config = dict(
    n_layer=8,
    d_model=256,
    n_head=4,
    n_kv_head=4,
    head_dim=64,
    d_mlp=1024,
    vocab_size=4096,
    activation='swiglu',
    norm='rmsnorm',
    norm_place='pre',
    norm_eps=1e-05,
    positions='rope',
    rope_base=10000.0,
    rope_fraction=1.0,
    qk_norm=False,
    attn_scale=0.125,
    bias='none',
    tie_embeddings=True,
    parallel_block=False,
    init='normal',
    init_std_qkv=0.0283,
    init_std_o=0.0,
    init_std_up=0.0283,
    init_std_down=0.0,
    optimizer='soap_variant',
    lr=0.00343,
    beta1=0.95,
    beta2=0.95,
    weight_decay=0.05,
    lr_head=0.00724,
    grad_clip=0.5,
    warmup_steps=200,
    schedule='wsd',
    decay_fraction=1.0,
    decay_shape='linear',
    final_lr_fraction=0.0,
    batch_tokens=65536,
    seq_len=512,
    doc_mask=True,
    train_tokens=410200000,
    steps=6260,
    dataset='wikipedia_en',
)
Each number is 500 + 40 x the weight over the matrix's rms, rounded and kept within 0 to 999. Layers, rows and columns count from 0. Numbers have three digits each.

# layer 3 MLP down (transposed), 1024x256, rms 0.115, rows 709-745, columns 128-255
582529502482459513476438514507491457492454450522506507492567498434489452497541530520536543545502500489491559454457519488494489545510463514495534541484487527539488377444553471524465549497458505490481549487475498465503416418518568515512486471474544538524493418452497494458553535532523561519475488505556466538461497431449420462471504570504537508499486538475541488503520480434412479487544
508450528485484551493492510518490507468411513537466481484476496489546476496453519485425464465544523490479541563532511518497540461475476458439461523469472472555484488446462470435472462483479497545475551399478474472482584511446516523543461484482455494507491489548501504494487454539510461553505479563471513496444464485531443550475496534511487504528541467518500459577532496459555543494522
540519496490465382474537531549512511464520444571559570528532472556548527436526485481527462499544483490535488418525499433535504461495521524519489526477439526508526520536490490511547601613491523468581482549483418509487521455501493480528437506528515443534411510509507502507506522514453547593546581532464447561501492563498488472446430437541497457448473467465474487442524490549550458511465
460500481507537425524538488468495446490586516490521501428461522526512497541477544451495541511486502528490442554527488495511500494500495443482492559495481498484488500555495475467533511462591485459509482465448554534537526548506511535532517441485477422426555528487471513509563524508535484570526420473463428529514531530464452394545502503513489489549493509502520480532493523539464473485542
528495450502489518502518529462541513456464515441488558434484482553575513545483491509491562496487565484571532493510427477467511525428465533500567518457478476454484476514502519439513550481484473506532534504419452517509499529542486456519456507476479503555592494482573486516505532472481535431515507474504520506532474508492538497504500472533475489460461450538524539496524534519548461495481
520405489503489466513508489502484628571527470596537401580558474496465432465517513547520489530501438517499464505463460481493459508539515536526451464503491561515574493490498474511513442517548520566513545492501500478498513495495542545482447457434451454483528464474522568494467475503544502520529484510502533480521470494532520555565433505515455521431507461439548513514559517490504489526496
459485452493544429500566469557478447397432561498490514443454528469470560459508591517444613428591545485506537514455475489492479527535404426493453483457515515429519540489484494487501420496522447475510450504503397555519519418499455513476501530437468511464508487494436555495486446563482491537461502529453443514487501434510504499454460580549604514489542463477535420482515512472525516547502
419421493495518442517437517524456522472476520437522546574493484574470553592460507602609489489489487570425453479458519533498529522512529462520450486467522498492469535502454450519557521523427490484391525438477497462522531478462477534501474475530509513471508474463458451489525437547522500529479594488518578549486496477510433469501525541513475519416554498484549494442540522486519541521482
480417558451439498476509493486513480461493581508520439565426562451457487477494433461477508536468492440541589505493448538456508476472539538530483466503511478485536435477455496442464561527505572511545483451458514429499528509503539539505544541530562544433455568478477529429554553487474502449583553430464469452566437491501488491535506478549481511517523553573482518482569505488462504532521
494587444499482623525481510542452452505471465481579472472511437475445577490489487426593500495507487537504545479459531504446581510476427419524470499538483463543434468613504524524604505444477430520515558532520497536474464517519531526461527474487449536501500508445473525485433528565513437523555527535476442458513565493535495506515564512492491603493500487561496491504519513520511472472474
535553460605564466543460505468492474559491444497523486463512532485441572439493456546446551448430451437485517543496456517484605499506487471421525489423537474551465527424507600418469508557512501464557473542510511524545535444490533432480467473564535531458518550500527489544509524470477569433527509460549555514520567496448537472621504544499487479468555568427483510492470534507505575468474
530474460519479430472448476522497471450535581617524531538504486574487561498490429446566568503474453538524508423479475448409507604478458491514505449513619428520528513571553515528530484509420490506459555510554508505401562587516523382507455457463514456496435410530500422473583488505489456470457525504482445529505517558524528503589449480530463500524560476500520506482523554481489581450502
559437492515527444463516460528561541422553480544467484538513515446513521522508562535483546518544556504478415456521460509462529437545447490517489446456502545525511564511584546579551558479511558531489518519529485461440549462437522517492512535503529448436452415520519436566526492570545457465479531463457447562587496483509511462494572550479497480535482430488501539497438517524490512496520
470477524563503503464507543578429537516521574527565536470546460475506544540492467484442494513516457481496494533523507488505519525468561539465495558443485462486487458417574563508535492530495461550442496499457525527487505581432535443525532499449483509476439519563480496505554534523501478489465498460579495459519529473488488475501499465508565518564522493470567541524467512493481548523529
571501448475454399513458482454550444441527444471513489436522525566513461483580484535434522452560481545504542494424564437540491466464541542549487484498537540509494474514494537549536494504433462443503478475514495554540522472473489486484470449452477523499516501539460494543502494482479513510522459526498510527485472472542488513510522521452488498509483485481485517460562522479528401530522
515465437513480454528448437476539509440485505506579518371458494510493566507517453544543471447489483525545481514502510448512528487470450597523458505446536494508544466493462502479490457552434530467545473506492546478482477497483473521503491542558455486479454518509527463464484493508531514494487533440471507446529447446559486565525463496502569424428411461538513497458530444551533528472472
542468518563444549521483522523516488519503518503562584486582466492507476496516453524515511498476510487536445572553524565485535507464506448457573547476496457475545496533566539444528473438472502521447503539479455471471464533431481545549480474458529442541533511485478580436493464433491371501492493561547466505503419441534435484435544509538448482558526429456524369454492445549472522519483
449512497469475438540558543444531570483512453499522511506457444498464466514513464553487568497510538497501449435404568568507547510546493467467499425460536521461502564512486542454523495473488466543401513534555544514491498517480480486439482485502516541519452425485460496469524453535472508518468465504462493508522566483440521438494453520468539555479539550489515472501535543521531444488447
506524554514466447513461534539491532436528518524489522547552463527475562549423545493432518491479519559559485478408507543537493563504418542539542560488514445514511558618511509450508490512514426517509556467523478530539479533480519507600479455547444455456491507489518520511483520489501550552483536508446469497527501567584595547590477475504478466448467567488517529434541525496495506501430
522457522536486446552535517511482419533553548489494530553531556542504454402571542450488560501475420445625468461477473544496465539505467489492534491534472508452531508487555396486377436489542562573511525450561495447507515452499554543470510502452516453490522538507530487431584438505496418483479428477494497524532463566504453399586440545482404519431532473542530421506582439448517521523490
551509509496483387511444538507588472460513493489413524483530503473585492461509521491513491525523482455544455465472525464479466471541474464511544496503514472514454472537511541511503558469523490514552432456514490568472475505528558550498505583546492498499486467489509539460498516482556440545510507542436506507493484507501520556492571485516350485542468500485509412527544446557428553517455
510514495495449479471442484541556533499485479456561495489492523456566606529543500428463521533536526515570528535410477490541548522495514525406572495459533479504493430530457445505500501484485498481454443484480454488514503527545506479605509529506461502513529430501500486454582515483515493460526496461459521516458405489523517534564532522515554509467546507456552492451497511498439461529522
452453514568538471525438485509491482583513476495449504507498489526458480489582561525500492503507545529490536479503592558477497437505413488490515468470498475461489530501568510533448549547552534488525623507525372536559457504475452440528465538499479511508423472481495541501484508492571415495477527413541476542515471507497595471453488432511521453498495500515512444597516494535541469484526
526502496548526486492445561455523464474407461538429511593500458496502440527555499567498523491510511457540528516540552474506466534479502484535500462448518450480475454512495527504583483533445557598532508479529477515523500520513484501490433515475453527407539446526484438604484546530566469473462440579463463510490436505439512583489472473451526465573474451471506390521472509468502477472489
481545488435485519418471479534461426487492453416518458472427439415513470550461470548480466528456494510479476508466487501526499583504489560515513504509521473556538505472492448441471444541473502421452502479461463539486556504495465471500519480503501474459524510443597506478444463505404571468445487502455407453545521444457391428482514524512481533489433494549514490517504514480499446495509
455486452492515482458487447489484473503484500515549578471534461436535473596504453540472499523454447400462494517507525492622535432525438499545510531513479468507430457413475453510507459439463487452530487458503429570565487442562488509495503521504507559547478525522482524455517497449548616448487536450597529567515521556473505538520516503452503478465486493475504483541524529555495483482509
493484505529467511557529579480508499589500474467499452519510531511500505509473474551456521502542521549517479568489489417549505491521494492514515447492472490528538459545462461494544486539467551568475537421505533481543478368454436478441508512482517431533506531346503498413493556545502474579465438518545477599455414526561446496460507550504488502479494504546588507482472417514518477516491
475529433436543448496512467456492497441511531510500531507502502585521578481478399586493497492466496525502520477503542476441530488554404472515481522485484481498528494526439515496490559493550548449525501559487485531495443513472464509538552517562547473482517497475469526505465485507541392517410506578454597532537514508499584549500559554463451535421552462508496536460562535407476537526528
467575514493416491540522448496507493510505518526496421507477474546504426493515514474458431504512457509434469535486486580537381545474463509558447532483565556408574463458527516459487500445504506484463522509564516436473482459512541475507485512510543503473536475477471579486513588503502473472461536533491504441491539476438462486499484517505521481483543490474519481449523505545531477439523
544479475533526518491529449440585562505486432510486498497495402543477482457505489520507601556481505559504507458516479547508494480517512487483537495527551538475512550495477430510557501538401464546447520461589467533519448453476556487463477442401525545457498502419544560440519496551470582457515462504495428493521493416455442458476527461503518465530561491479502511419524522513441565482448
482581459445497469509448453537525451608491518473457506515449568487495466520433480460532493522477469499539540491509474472517482498571542470521522573478480470548509427529540493502467556488465546494440590441514423478511461629527489583528482494391496494471461420571522502508544505457481455580526479520529480559469465536461449531415541493492449539446466537457430539487584471513479506520508
539524525599442457554494478508566488522544455440506509569549489528470529485440519329482482503528543476437505543471595520566449484429532506478550525542482448491495496452480530496494477521504596482522533483452563464529480461498487497460432507464506561483525466556459494574445481513541495486464591426479518515578433499497486475515560492530495553512553470497526430511506539532498506456513
448496549451516580517532514454595468545409494495468542473513482536459490543516473498542595519474516552590491517452530472497537537529540471557499454506429478573558505537527539500506553508525488459563479489464477474479441518486538534449435559441516452516450592497462480426500544463530560498532551495492530475459490509415536440449473523536490543515570496489586565492489534579506439522574
485495480439433531524503497514509521518431588503470490448539450548483513525475470448473488550499509528513566445546453510525516506508473510478473492533440578504512468524561475447463521502490433471488419471545465573474492570499504438509512526579474430569547456498484483507447467507581523450574491478433547444562491471512507512464521505454470507500451515541445482472573486546531509523516
498476496473517539515514447480481474417554414478442524518471547475443540537552478489433565479500528461557545491560489436564461505534539493481475502525514492461469517566472525526483523464499517507509489551565497483531535455518548452571551534466432550514454471520554427475522490486478492463488459573480569496531576480541521477420447545466534491421546493500420524438440508504491498410474
379432551503479501481535530402541449526477482522585513475519489452507496498486542505553566532496473478481581529532557451510498514456446451520505477452469512514537511525482507457515471452444549461471506533539527419503466438500541505437582556483441497492522494455492446517411468563531518524463586479455496520539497524520507537425569437496511581473471523513486548502517478537521486518469
498434516526449484514447456510479540455503462513556499574513550515440533456476463435443503604580550505441520538518467528488508560558501526489441498525512520508406504560469482551491466542504534453503498503547525448437515472440467507529471448472470493494524483538426447560510585507464536543464523467498514445555490559488517474489502464503437507589509521567559437481474501558493525513492
# layer 3 MLP gate, 1024x256, rms 0.125, rows 710-745, columns 128-255
480519537470513501541519539531484511433493469465525425527467493474521569500477475531555492473559500501514413485462509532451517497550433478481531471581511526501466533450551499438561528426511489487473486441485473507458494466488463467482537472473543509423568462504492521535536514457509541531464571513573518551487465487500473492471528513562435577468531444501515483484519470471562532487477
557536533511450475549516517439510543484456537479479510573490491465515506497499554472539503515526483552417429563506512501458516500471478445497466529500458561469495489506496553540515510485567459530448524545518498470475554520507508506540589555505354521450481468526511494508467489531544548497502486434513538547513449481528551486501432544574512584521483529551428507480516499506489486473513
578452487468510480510538492453553494585556504465567497486529474523519467516596453509573509514441453451503434507486513488530520481503469467498517466462472523455462493537490567471536490505528426436498524489532480472482464504538469486520533514444445514536498511475465547502460446523586467512526481564463490536515493459424436482474501556562461534492454461486505523457489543505500486547506
424459458438423482493468474492488539466478502468539434502565421477476531470514523544531489561463564525485484508549549501491540509549468546482502534523490512505364562515508564439487521537489441508446464472375478536461532505482489515516516581471509515484463527519439459456465418547542500520527550470465474432502511474561534483493530608492531484544530503459507510476493497486418492485538
451555491516483598437530499517529494506493458466511439416465457543593500518549466459479530526550512488533440509542593515406562564499517497506505506544540496515437491536545575474535439496514486437492455480536532473504601455507545547435519564522574486500499482466505496568516542477501462552482460548449457494499503486455482425509534501533410505473460518509558528437548522494529523483521
432582479520541552435496450485473477439500474521495469509484504521454515585510435569440601506469502457517381478445416432455495457525448440519528437484480487549508480482439518500494505446520470508478491476511541493576543468507492565436486533489492415471498480482519502555475517553502528534515471505528462575501519461524491465524521552590525487507560469475467520527518469430499518526522
476481479536516497509430567538541454519513484544462478516568454548493485479454526478527455519486528490456434474588520536453466538480499519538524490530495522499540531526506461567474516417457525475456416447533454486453523417512444524470464527446503466421501457600460490501466489462556478536504506490546483463407522481461580471470474543468454542549369474439512555489458492481494441561454
542612511482524518524531467545539537546498541497438511537596444533445556538533588490513497482538429482469470546558519541475463536467513523492466465519478598488470482471498463519477479640527509420541521547493492434543509453483444501487510494480561542498505463514457497548430515550526517489500483578461479592519494501462517450495468441486523607571507451483466593501476483439438495522533
487543468514462543463512551506519533451486542494519444452452539578497432549474509576546484508535467473546508541501447524536435498515544505514538534503553466536563484473499464518542431474441527508478555552474466451465455526541528507512557577516501554467475512464480436501489534568555510494550523445476527481471567477488563503469504552502425530585486428498526461468554490469492447536509
533505496532519493436471475521455595532486467616469565508525530516461532532518508486477522508479516430497482538442479503489529559544549583463502505501515494442480507508508499576512485411592559518484504525505471509462577521588513420471571522554556489461556378525498516473499485533388490480511540473436438497468529486445511492526535482499463478515485574560563506525461523464483437525459
439496498519541488524505515573440484533526399434534572411460478475494476508507434467569473547482485484580474440504529552487474487433521451477526477481529550485462532521463477532553434531565461466450506560441549487449487526490484500492500538420500435492493422581495507458478562464505412545431539472537552479542502458533542512439524432533425535473476441491509505565415494481510514528387
579504463496472532520510498518533490577591516647430563449480456486526471475519566540505489445474522457464546459466500493486462467500524475468524501501469464567579474504514488417556537488533581512475453512500470503502458524519501529513486464483484428425550497534527499421515508475575555460514451529542518460508416512452545491483544497520507602490569520448524539591396522463489465509542
523502449510530518471548521453543432475478499477488404501554483485548491502501566566498522508446541567509542478491523504522503544523486520536468546540535472564556561473471519500497447490552507516519500522550512551519516486540547477544500469515479469523514421528469480442500509488567488462510468465510596485535444497458497442472558521406472531499464548570541555513475552488529434533490
510536519487552468523574524485474529550491416528452508533431520536485514472458445500540521557538487461478564464450449467454542478515506490528459469561596537591508483419503484480447473535566420497502532576495475515503493440457516457540501439469564501542519442454444501490378616493480488460446521488444515461441498497563503524551467497499507407544449597560434474526510561488445563460498
440477464500501483484418538495454460523508491457523446547478536473488452525477459569491489468528609488480490441530459501569536525434478508545523473402542488513548510531444489412486480498471472495524441502501581525540497529605451488484491556517495565456486475538508439467483476543476439461537448466493529492514488424510449546468462547587451456413439541486443532518578550528544521468560
476537558535505498532529537486587510441504421508452510514517454580484590485507527475517436465414448438466542501482456467567503477424539519508449446518508549519467506507498438537435497500507495426587457407528467532445506463493458480444500528541454483518509454545517523502555482566533524533548558491475549488530542508528431562487451472487528562580510493413620491443504500483570537425576
494462484581541512477483514517520511590481496489534521442516527517521512561482468561512482476446497484502476539480512497475541527572499497484534462512555494506499486474539495468425454467567531500536451526540538417483525494513472526469519571478551481521487471465452574519506498486563474529502466564483486576481477510512456465485500496464500552465526600488493526478533496528512546430503
461445499463490497504427512509465502479476547495458585522444567564462526536504462467492484508444445465535456501478465454479449461497557507599534506559497494510418498492554526486475544548454473497507577483513476502429506510495515465520401482469520532505472536524558490471578569485494520559485452499445434498529503528491476496562455440533589499519471587512458507533509480546483442435571
416498503438524441454461434429425606501564524546521483463416582485477644595382463553458402510568505435450521603508427456436534492534486459553470530474504479578475465435506596624670531497473516433493407439449456428325580518425454449465511607593578598507508425539454409405459621464580574542416633499469460470494500453521654510365470522481605445470506510556431467560450542472431441478509
529533503448505413497557504505519464494546478451443515452550492473521457486524495436557500466460463513496515546471435493467453444583460488499474460454591474484510551513511515519527457427501502561474430583527583489454492518460495520526450477484542497517507518419589507499530511492534542528440423535549509450545505478454488572452523517495488523531477469506542482512487503509459511489529
505605496480473522510503523476426462467551495470445499528525496515496428479534485503470484534539503437524503479517500564518550467526431519482530500471532507503544521494449568514550509508477472531492546488489470429445465473541445505499511527527572453505545556485489494493511562483515455498554510562523502507529512578492479452476475548511463495575531503440477467469456495493539469503507
531584502560509514443491501451558588483539553435489501524546494531486486555534501423494531492521435530557474465574495487466498588516498522466467507456531443526569575527511567495550492503558456488506535470504519498424456479502438603452490538455439545505476487524450524427514489413465478509538508529488527464478515514479533547439449484487533444466516439553486463527469506481480477434523
443448500492403479467488433484492609540580511469506502522500504472526534475436577456470493496494478442485532509554488457453404477498433502527415503538493489479502572533551535433447480440511465463493504573517508535457443520463529486451584533483487556488507530519425494509522487493457499491497542509543533416543483536485425520524526463522499506543504543552533518520484491533503530492482
580477445502491470559519508516545516516451515468487478531497543485530518476426483498525427527427501472534397481525524612414504508513518502517461478520459532529488490510423451433455537480475480519483524582520462472517501446483471536491547492521468491459515531414478444484465466479501445543485472483520543460494407510545439505496538534433456517468546503505463537554503567498416480511466
520482514514464495514476471541452486463491582430525430467499519512465491416520474538534471514513565475417457527578479466467455491517570461447500515568545556516455514513474508473536496501517469547569470542537462537453466540527500478544559467498517527488504452532486494477523478442460408457430463462501508470551486451555507454559470516554516482485481594518550546570532436418497549517460
482536488559489474483534486530560567495461490492504484504540468461465504445471498507420536517487479523508462490479436480499527481475518500521538483540605555456475489521479537469485537447436464498481521503482475470518518430466503486531482535510569536474472489548631401541524514531409543469454511523453513456477521479546547428517464482510522475522421435435478542556481486563477430522494
591510525409510485484532509530454484533524517443555546429558570428477458476513445463440522507591536508505451599481465450437459511486536442515488536531525467499494503535498502445551521494474498522476474492527452497483471503489532442522487502504572446450587540549583517504445555503422511456517593520491465514385487550466452498484496511485478440571522452505536511491454488477579420544600
510473540497523523523531512521543534473522443596436453508542449545512471471573489442502527474487544535508513514534501489470554529543559486494534477451465495479460449507498485516469565497489479454520455517504448524508488495569460525535459532491436512512531493466448526528498554519554415488497583482437517445455464458505475504503535504544475501499535471388530478521545528518473477581542
459399557482533557457483465516471532531487482511527485484485506465523494441498459518472581502489475521563510465470475513515461453490543446485534470494485500533449485486450491535545505497483558541597503503526477484426534476509533451486420482525531479557555568520473531483443548498550485474439434487465499499550504467503533485479493528433487510502493494450539509574530476455485479519459
502510452484518555546514520550534513390440423550470532531468462544479528501523589494601458460478443545509514493444506442496502581497509536480484489460495430533507503505499502504512558515519429518503502505543522436505539481465506497538487434539486519424508404484463494497497487478489430564532442476461461448501484576489492498470557520450532523505547614575471476542515471519527466464497
490580485483430443535536480522544516544482521469502518473515507479570506467543483505548501466457538491483521444504533466543529453538583492512490485405455461492460540540462507528539566452491520468464548589491456485452485514459481500554499455498488505488495484499472505463549523544521478446432464510495441520499500501484529424527436581471448467532482502626452481484560503481497499519495
455442471467446579593496492540508566522469542482520457553447509415511556456501478491430468477559595564487475564455481516508497468497455484400512467536567457531480519519484461406488487446443575506550492483533600543447482574522434510483546460468523503481503506504468443494618493498470461532433525506442503489438509575476488494531480490501503463481498538476485537524559472466523473514479
552544508505519548546549506434484515500518490517470503449497521479550526517519538541502520536508457490468542469547584568519495459401489426523457447493535490494545472573518480504494504478526526484448577501437547504492484479574524549473508499475513511509539534503438475436546470526520448475452524464491500467467552470486529544490474497447521493502576434392533468454452443465420509498532
486533437409458542437473458502529463490540462482456490457534488514538547485527504522562479489529511507534488436482469580533472490530517505439495492506494584460487499595474446486561503464463486509484455509509553457448514516404535487583489520470496530473533510517583495435520496521538433519529472561460474488518441458491549466533487417453550473552557427511486450452455523481515579514469
490469553520523551573490598435427476484508485429423529446534467440503527506513489469544479484476525493447537431506492532452481520429461462552584578486486523538461485457460465481528463501538529449439495514441506463459472517512506472484531539499568498553481556510520463541481491477422510539441519524498524484552492503530445472491558481451495497497464528461486446453531451490462492547431
516420461522521501513522512495448464546421533488465463510557465457547504485529506493479446437493536514575471478473511482440489496562471502450491548432461525553501471474490532503488479516487519493518491557415441496435478593499531506495464532547607419454538501478575541509484442491548458443522458468540446470464485435479494477484380560520527494423553527499494528508448504466498468445478
# layer 3 MLP up, 1024x256, rms 0.127, rows 710-745, columns 128-255
481499475524455503512485536544520468468502481461507435516401455511558473459498471528526462495544526457536471415455550521455494501505433472503528474466509451508501500477475434447539504446497492462436435458483470525492498511446497518485458444494526484458513474466531507506591503512485567522487511481552586507516483514546433469360534540445480571448537467478538455520582468471562495509489
530507546472501498511504506477473480495488551501549492570500515482501518454483473505506504528454535508594432468510448521555497507387465494425496545490469555472480479523473503535449522496447446572492464547483450516529434526548573523510502542523553542561488448548489568515536469420489492460536567502503530556509452467501478516491449484534549483471465422516489512449485508414519512453505
545534432469469500515557475489511545452493466511455550568583463499501447522467452540526487531527532443466519525517441493526544570477540503477462440516516475436508451468526455474568445465374493549528508402488483503465487522512523498524443559528513505504532463518524480443461506505566476488478483487516540566544560475477483577445543533479458501481475527503461503458552540444520512553479
477505528495536537446459469497561477475557476454509468486520443500591476567556398497477442488486463548423569484507550507446540470429564460506434511531494521540514490560553509525462455557457483522486477464492585474427457537448498442503483550491466556558476565519402466420497501469429578533450522434543547532414644522488546468544468513520581450514504499490493469452499454500519535497542
527479504507525475498455558534544449506460445568535454560511558547486506526482533484532558470562571458527542484550478526553528506489484454489457479529561583545528566400538484490520579476487492486490451536503451526516459541493487523489514522465549502494469553479464517482516511521509468472460491474416535452522552464446513385387556448555493505454479477446486501493480452474512481424439
506515465463535469515479478459524435467437516467490493521408491539585526518532544499538572478408495509478488520463484495517518510488488478542530531534541490476482473533441431414506456410393484509546421512474546464475518500441508500500511501473471493486491540527440420577459531454544464517465488533527462509537542478542527509490502535545437529512502532539474481525592583492535517393428
513520411528511479464561507506520603489455528506515445493521533516505547509463474467497545465573518534482418522516526497532503515471521516491505529412488520521420434507578512557573526485505478499513452488585541540524431533535514500500467502490518483426514431511513526576530467477528585499474474531463497430539512460556539526535463412478508540521502529482494475500603550525526468516539
523506503416488531456464509544531497492444561490521488524543535565433495424561442479504480540489494497498492489535513477452537542445472504556492424436540518480477458447473472507530539446502563509539484547457540397521580470511455508513556458532534543546474583472451402522460523524508486446475504492546521568507454459495553449504492492459433550509484465541479500465511511476546466555527
496451450426536467518486545508488532491547508509458481483488505524549517516518503529495560491523496532482490487533539460474439522504549523528468472519465524466515565469465463455476482519493600497540488502437509507553462456527472472555446483548543445434452508484555520475497467508475501575540517487463462565521458436441514532550531498507527522523505503570546513480506507579545547487462
550550529495492512545475536461498469537475460475541465535468518540522550530455532500422472497518481530459522485491480452501525491461514461432486426489485523564545481511527504486528461577413466450513407488506524546555442547508491564436540526489520481567494519432551486574459479532472427560489506568533551492514500496482474486510541487464524551543486492492465510462533507508495539455466
498474560498460510500526441542439488414552449461502563503567450462520522484494534485482536444518509499559501475477491507564588511439496511473484473451544483516481433467499470515511490507572495421552466491476560421418541495556487525522523503453488478408454520553477484479536570529526388502464471434525562482549614499500489469444503499469473487434516535459474473481407434492482553493500
516479491528501464450439474518567450497500522548472482485435495559458464508454509514462444439476523500508465515411584487509543408507470546499504515492566520554522473465537502464435489448512506427456490540479501514501521485507479507490497485472461461490480411504624511510507472510577495491514507499483521469520492466524561476606505563475568552598478496505484460501434459480503469482507
487533457423510461495530536494588484446494502532466391526460592483469495516481417531524498428478542532559483520506440419535479509480458499544480497480453532597528493505464511430518486576564475506542478483471451476484551514536503469526525474571487506447448486537483474516534529477550546445498561519566524515501484537466531527474507498492550450516434485500455543518493491476520481484462
399459486535539490478578458519523562598527522473513467473517489516531532513473485504548510489502501470422480486531495521478494440479508519444490527495420444509437497492568476462418441428532467487488549470527461483504501505522525535528476547525538545423452488567548472484469460427472556534543491523490464481522455519458494498422504476535529511494498444486570553565476569519487458440490
567513484562423541524546491493470562463455511490552465456502547503496453556522502529478451488577526513502512467455448445502469502493512450446468503454472417469540555492510511508496376527518457552470483577482391489427467520525436503465469540444522500439456446508495404489481450485508540524493547578599525529502567553532489509507533474498510475516441472514548517491487499475461443429476
533436468484516528496552437513480501523495508498523521463434523488430448509503482545425498509489458489485433590520466486424469485461506458506555567389474447554451485482491512451555508544463462523471528541494504531480571463518524560455516482512492411554535507461535517488448533499565460533449485474520506458529468485606504543487520553559508528469472451497526459563452516484511493520447
442533485509496536460560513557490546516522497509514516502432503499506525503502535535544518500478492500572546510479518481526458569509507498377489499434505511543559528527527483557457476520535517521528495512588439533515405469508466474507512474545465531503527487478492557554445446502518534484528541540459513529500462399447477435543516480466438460491519478483497507474460487486481518515506
433526525540472531512508529461485542522498517565483503492532530487440581524376459480499464481538507392507529502478517501456462492444473527544503484454528492499452487475557511432493489464473510502476578488492512518425523553513485518497489518470504590467520497469513475539534529517504443476490557559502490548516494485474479479520519464464520544514617547500527543535437489563501489548468
580602490661427567613513496584577472528470534639502513494500511646488477389460614381492580550556436520510438360474559570632374517486548557462472411526553552363499416593511355309408465612595477575493506577528550465627446419495634557463521448465429330372453555533579505482589402484430325435537429453570511535520422609480290452643515481540369599407452326328553477346612406487430505434409
509456538532478435423472515501513525514509533471505461474541466483521457502544559438547553452527507503475532530467489538474465457521513467461524417589553514543453452459472516446466496490533542482484469494500547496530607523470521545513463551450470504504544417506541480512502494456465463417469507525522503484523523514467548467489470475534549496503583509456520438553506541518479520501513
488453489466425493534536494438506545583394504532418570491467484500511507557503545550453492511474544556460531424425499522502474476566468504534541537514521436480437531423511469525556506495486512552503494474551520343546538489513476533553400496511485513492515505471431471549494533471482514514540512501489511500479442510513500500541457513575475547503489417530511568578499508509502469515463
496553522519447497463422461464547505430534534492462523520541480536517453458480474504524454484487477569452434490460487540481507471500486460582518539497541464456548514506586487501471573511490529470558545449466516468431510534519484508446538498487489509549499528552469491422526482443511456527498516540492510545474479509489525546433538508447489511456458438479487468534482544503488460479523
536505472516477570479486508476485495502472475509427579512384558517451424545457486533553466447482494513528492532457446511528497437494472500523454513504483504465518522516425435514519488515467577479549478629532522562502512578442579427490538504467515387489543468505481525527522450506483513522511521490532494489525513460468445533487527459466475508469475455498474421471535586555433500581471
528478487584538451522531510500543508508423514439453466565467496439532416518495503511445478495435516524522408466498452460450585505490522512478496486517476537471491530566460424466443461469485492478461442524496456452527482469487470534485569532542511466521525454423520392433548456497503457534496487537472495416517497502570543520451533499448427501525507489507464523482463556486499505473468
443397531504538553471433465473494478472465492475531540537490494481441481498524489484465537470530507525523498486500493480528495464597613529477462520603526413552448532509418497476416545469495495460466468456482451515539484494545522567491528505491481534504450527518537505526465501477560489419481578512469519516481514492579488497493527514536486557535524481481524442523490532419513485511390
455449494528474487493477495454507516519514551449518483472468520493423521578512516534496479454478508557498492523544496473483544465491452558481526533451558526505513510574534503465558568514474507505489452501484532475518429557503543469484475542566499463524528566563528537510510453480473493467468464468535509490490447493541477493508491457519417533460422466488497470525461500483511492455499
508484510480474485524501505525474515487501469504414476523427528494444526520522526546506473521457477424506459486474498468429419528544514533541541489449541561482522531492606551462495548511508530456503538512538497520544497527451496515485477546512485508487443510533542400523511413436552499466475438518479513524527487458443531473489562516549521548509499476547440490442516540474497520456414
548470565370489532474531479506534495457526520470508535521535406560542477472442488455459547494499564538503546554541471528536518526579506459524530423538470502465522538504457495494522482555506518551452512506468544453489514480614499480478452493529466541444516554458511485479575572581450442552507557504492467487467502542477512372495543502531492427481537532495492522520441489476546501476501
445515551472523537531534484485567373533496502511525508444472477522445469543495494490546514541491484533483484482481448484546553459522515470453514537508457574455552496514498440505580561465511495468466465522496473538503495558378536425420499474478545581558592447473510555526494460452534455493451490555493516490481471524464544483475450456449527488502485506494494452512448501495506529549560
551499502541492531503457561584533519516519540525491525491501437468438489520386510477511517533478487488504501517486473419451467535514532536433451540475540512487450448501464477506517472411494529474451493557499457544471495523472513543535444427464530447520456433516470482524483510461466494578501495471509475456532522572503513530537512521479503511523508520544429497463517499504501560562561
487591470504486480570550483500493493524533464545481488542526508547497515433554500534484456539502495562472449554497474522537511561464553501513597473515485514466491441522561535535516511546454505440495543560573489490535576530448554467459469486450434538531518479575525564505598487471513482536499503504489519533505483438437534480513488516486522499498460539558502467547538452496436593482519
480494535579542442511458562540432474386540502492526488529557497525479485475479441550404476478455448472560553523496531562520523457490508458532564469537494504525488543485518582538448484541532517492507501513451496536513473510545519516414426484425527520487492503510563499431418415429572569460551522483479523478448526555365505500447467502463558540521560401527512516575522516550502486422541
440527497543483401403528481482456483472463479489491445519489529498482456522462519523512491546476536634490426544450529453471469520541538509509534444496504572540523437541492499495511486500564479522555471452515531449540475491446424458493486504511426476525473530421538548492518539520488548435530470485457521494561521558545450503504499543461508486529503553541540525540565508449564450524578
495514483534458427509484598504559506460484538529485494460527450489489537498524510521509507441452549465526584537460478575535535548553445556434494495547461467469454502425489456488440482486465406463476510431446508429483526545483425507543560525513539519523489483493527434546448500473466523469458522478502517484448497560470444524497467476502478473538542497469546512488473445484473509537481
484437532484444566530448577487462481452449513451489544428503485479478456508509565449552448489547537482521555445504489508458511510436529464539535504512501516500498534431426452456507506410533479482474467504458487522497531558435475490504516536521506445486525553480445502524458435497431538517468525536575520489430518514485470532490552509511477461510436569551547523479575431484403496546440
555435443537515461515486545503498471489435488434469480549506498512522498419492524516530456453522503459514563452457535515504489512557454504440443601419496537517499544442485551490463465518479482483574543509455509540505476537558486492482534468506526418516505560455576452523513466482482508477594462452470537466486470438490527422429452540551512510493479464511484557478474513492427525475497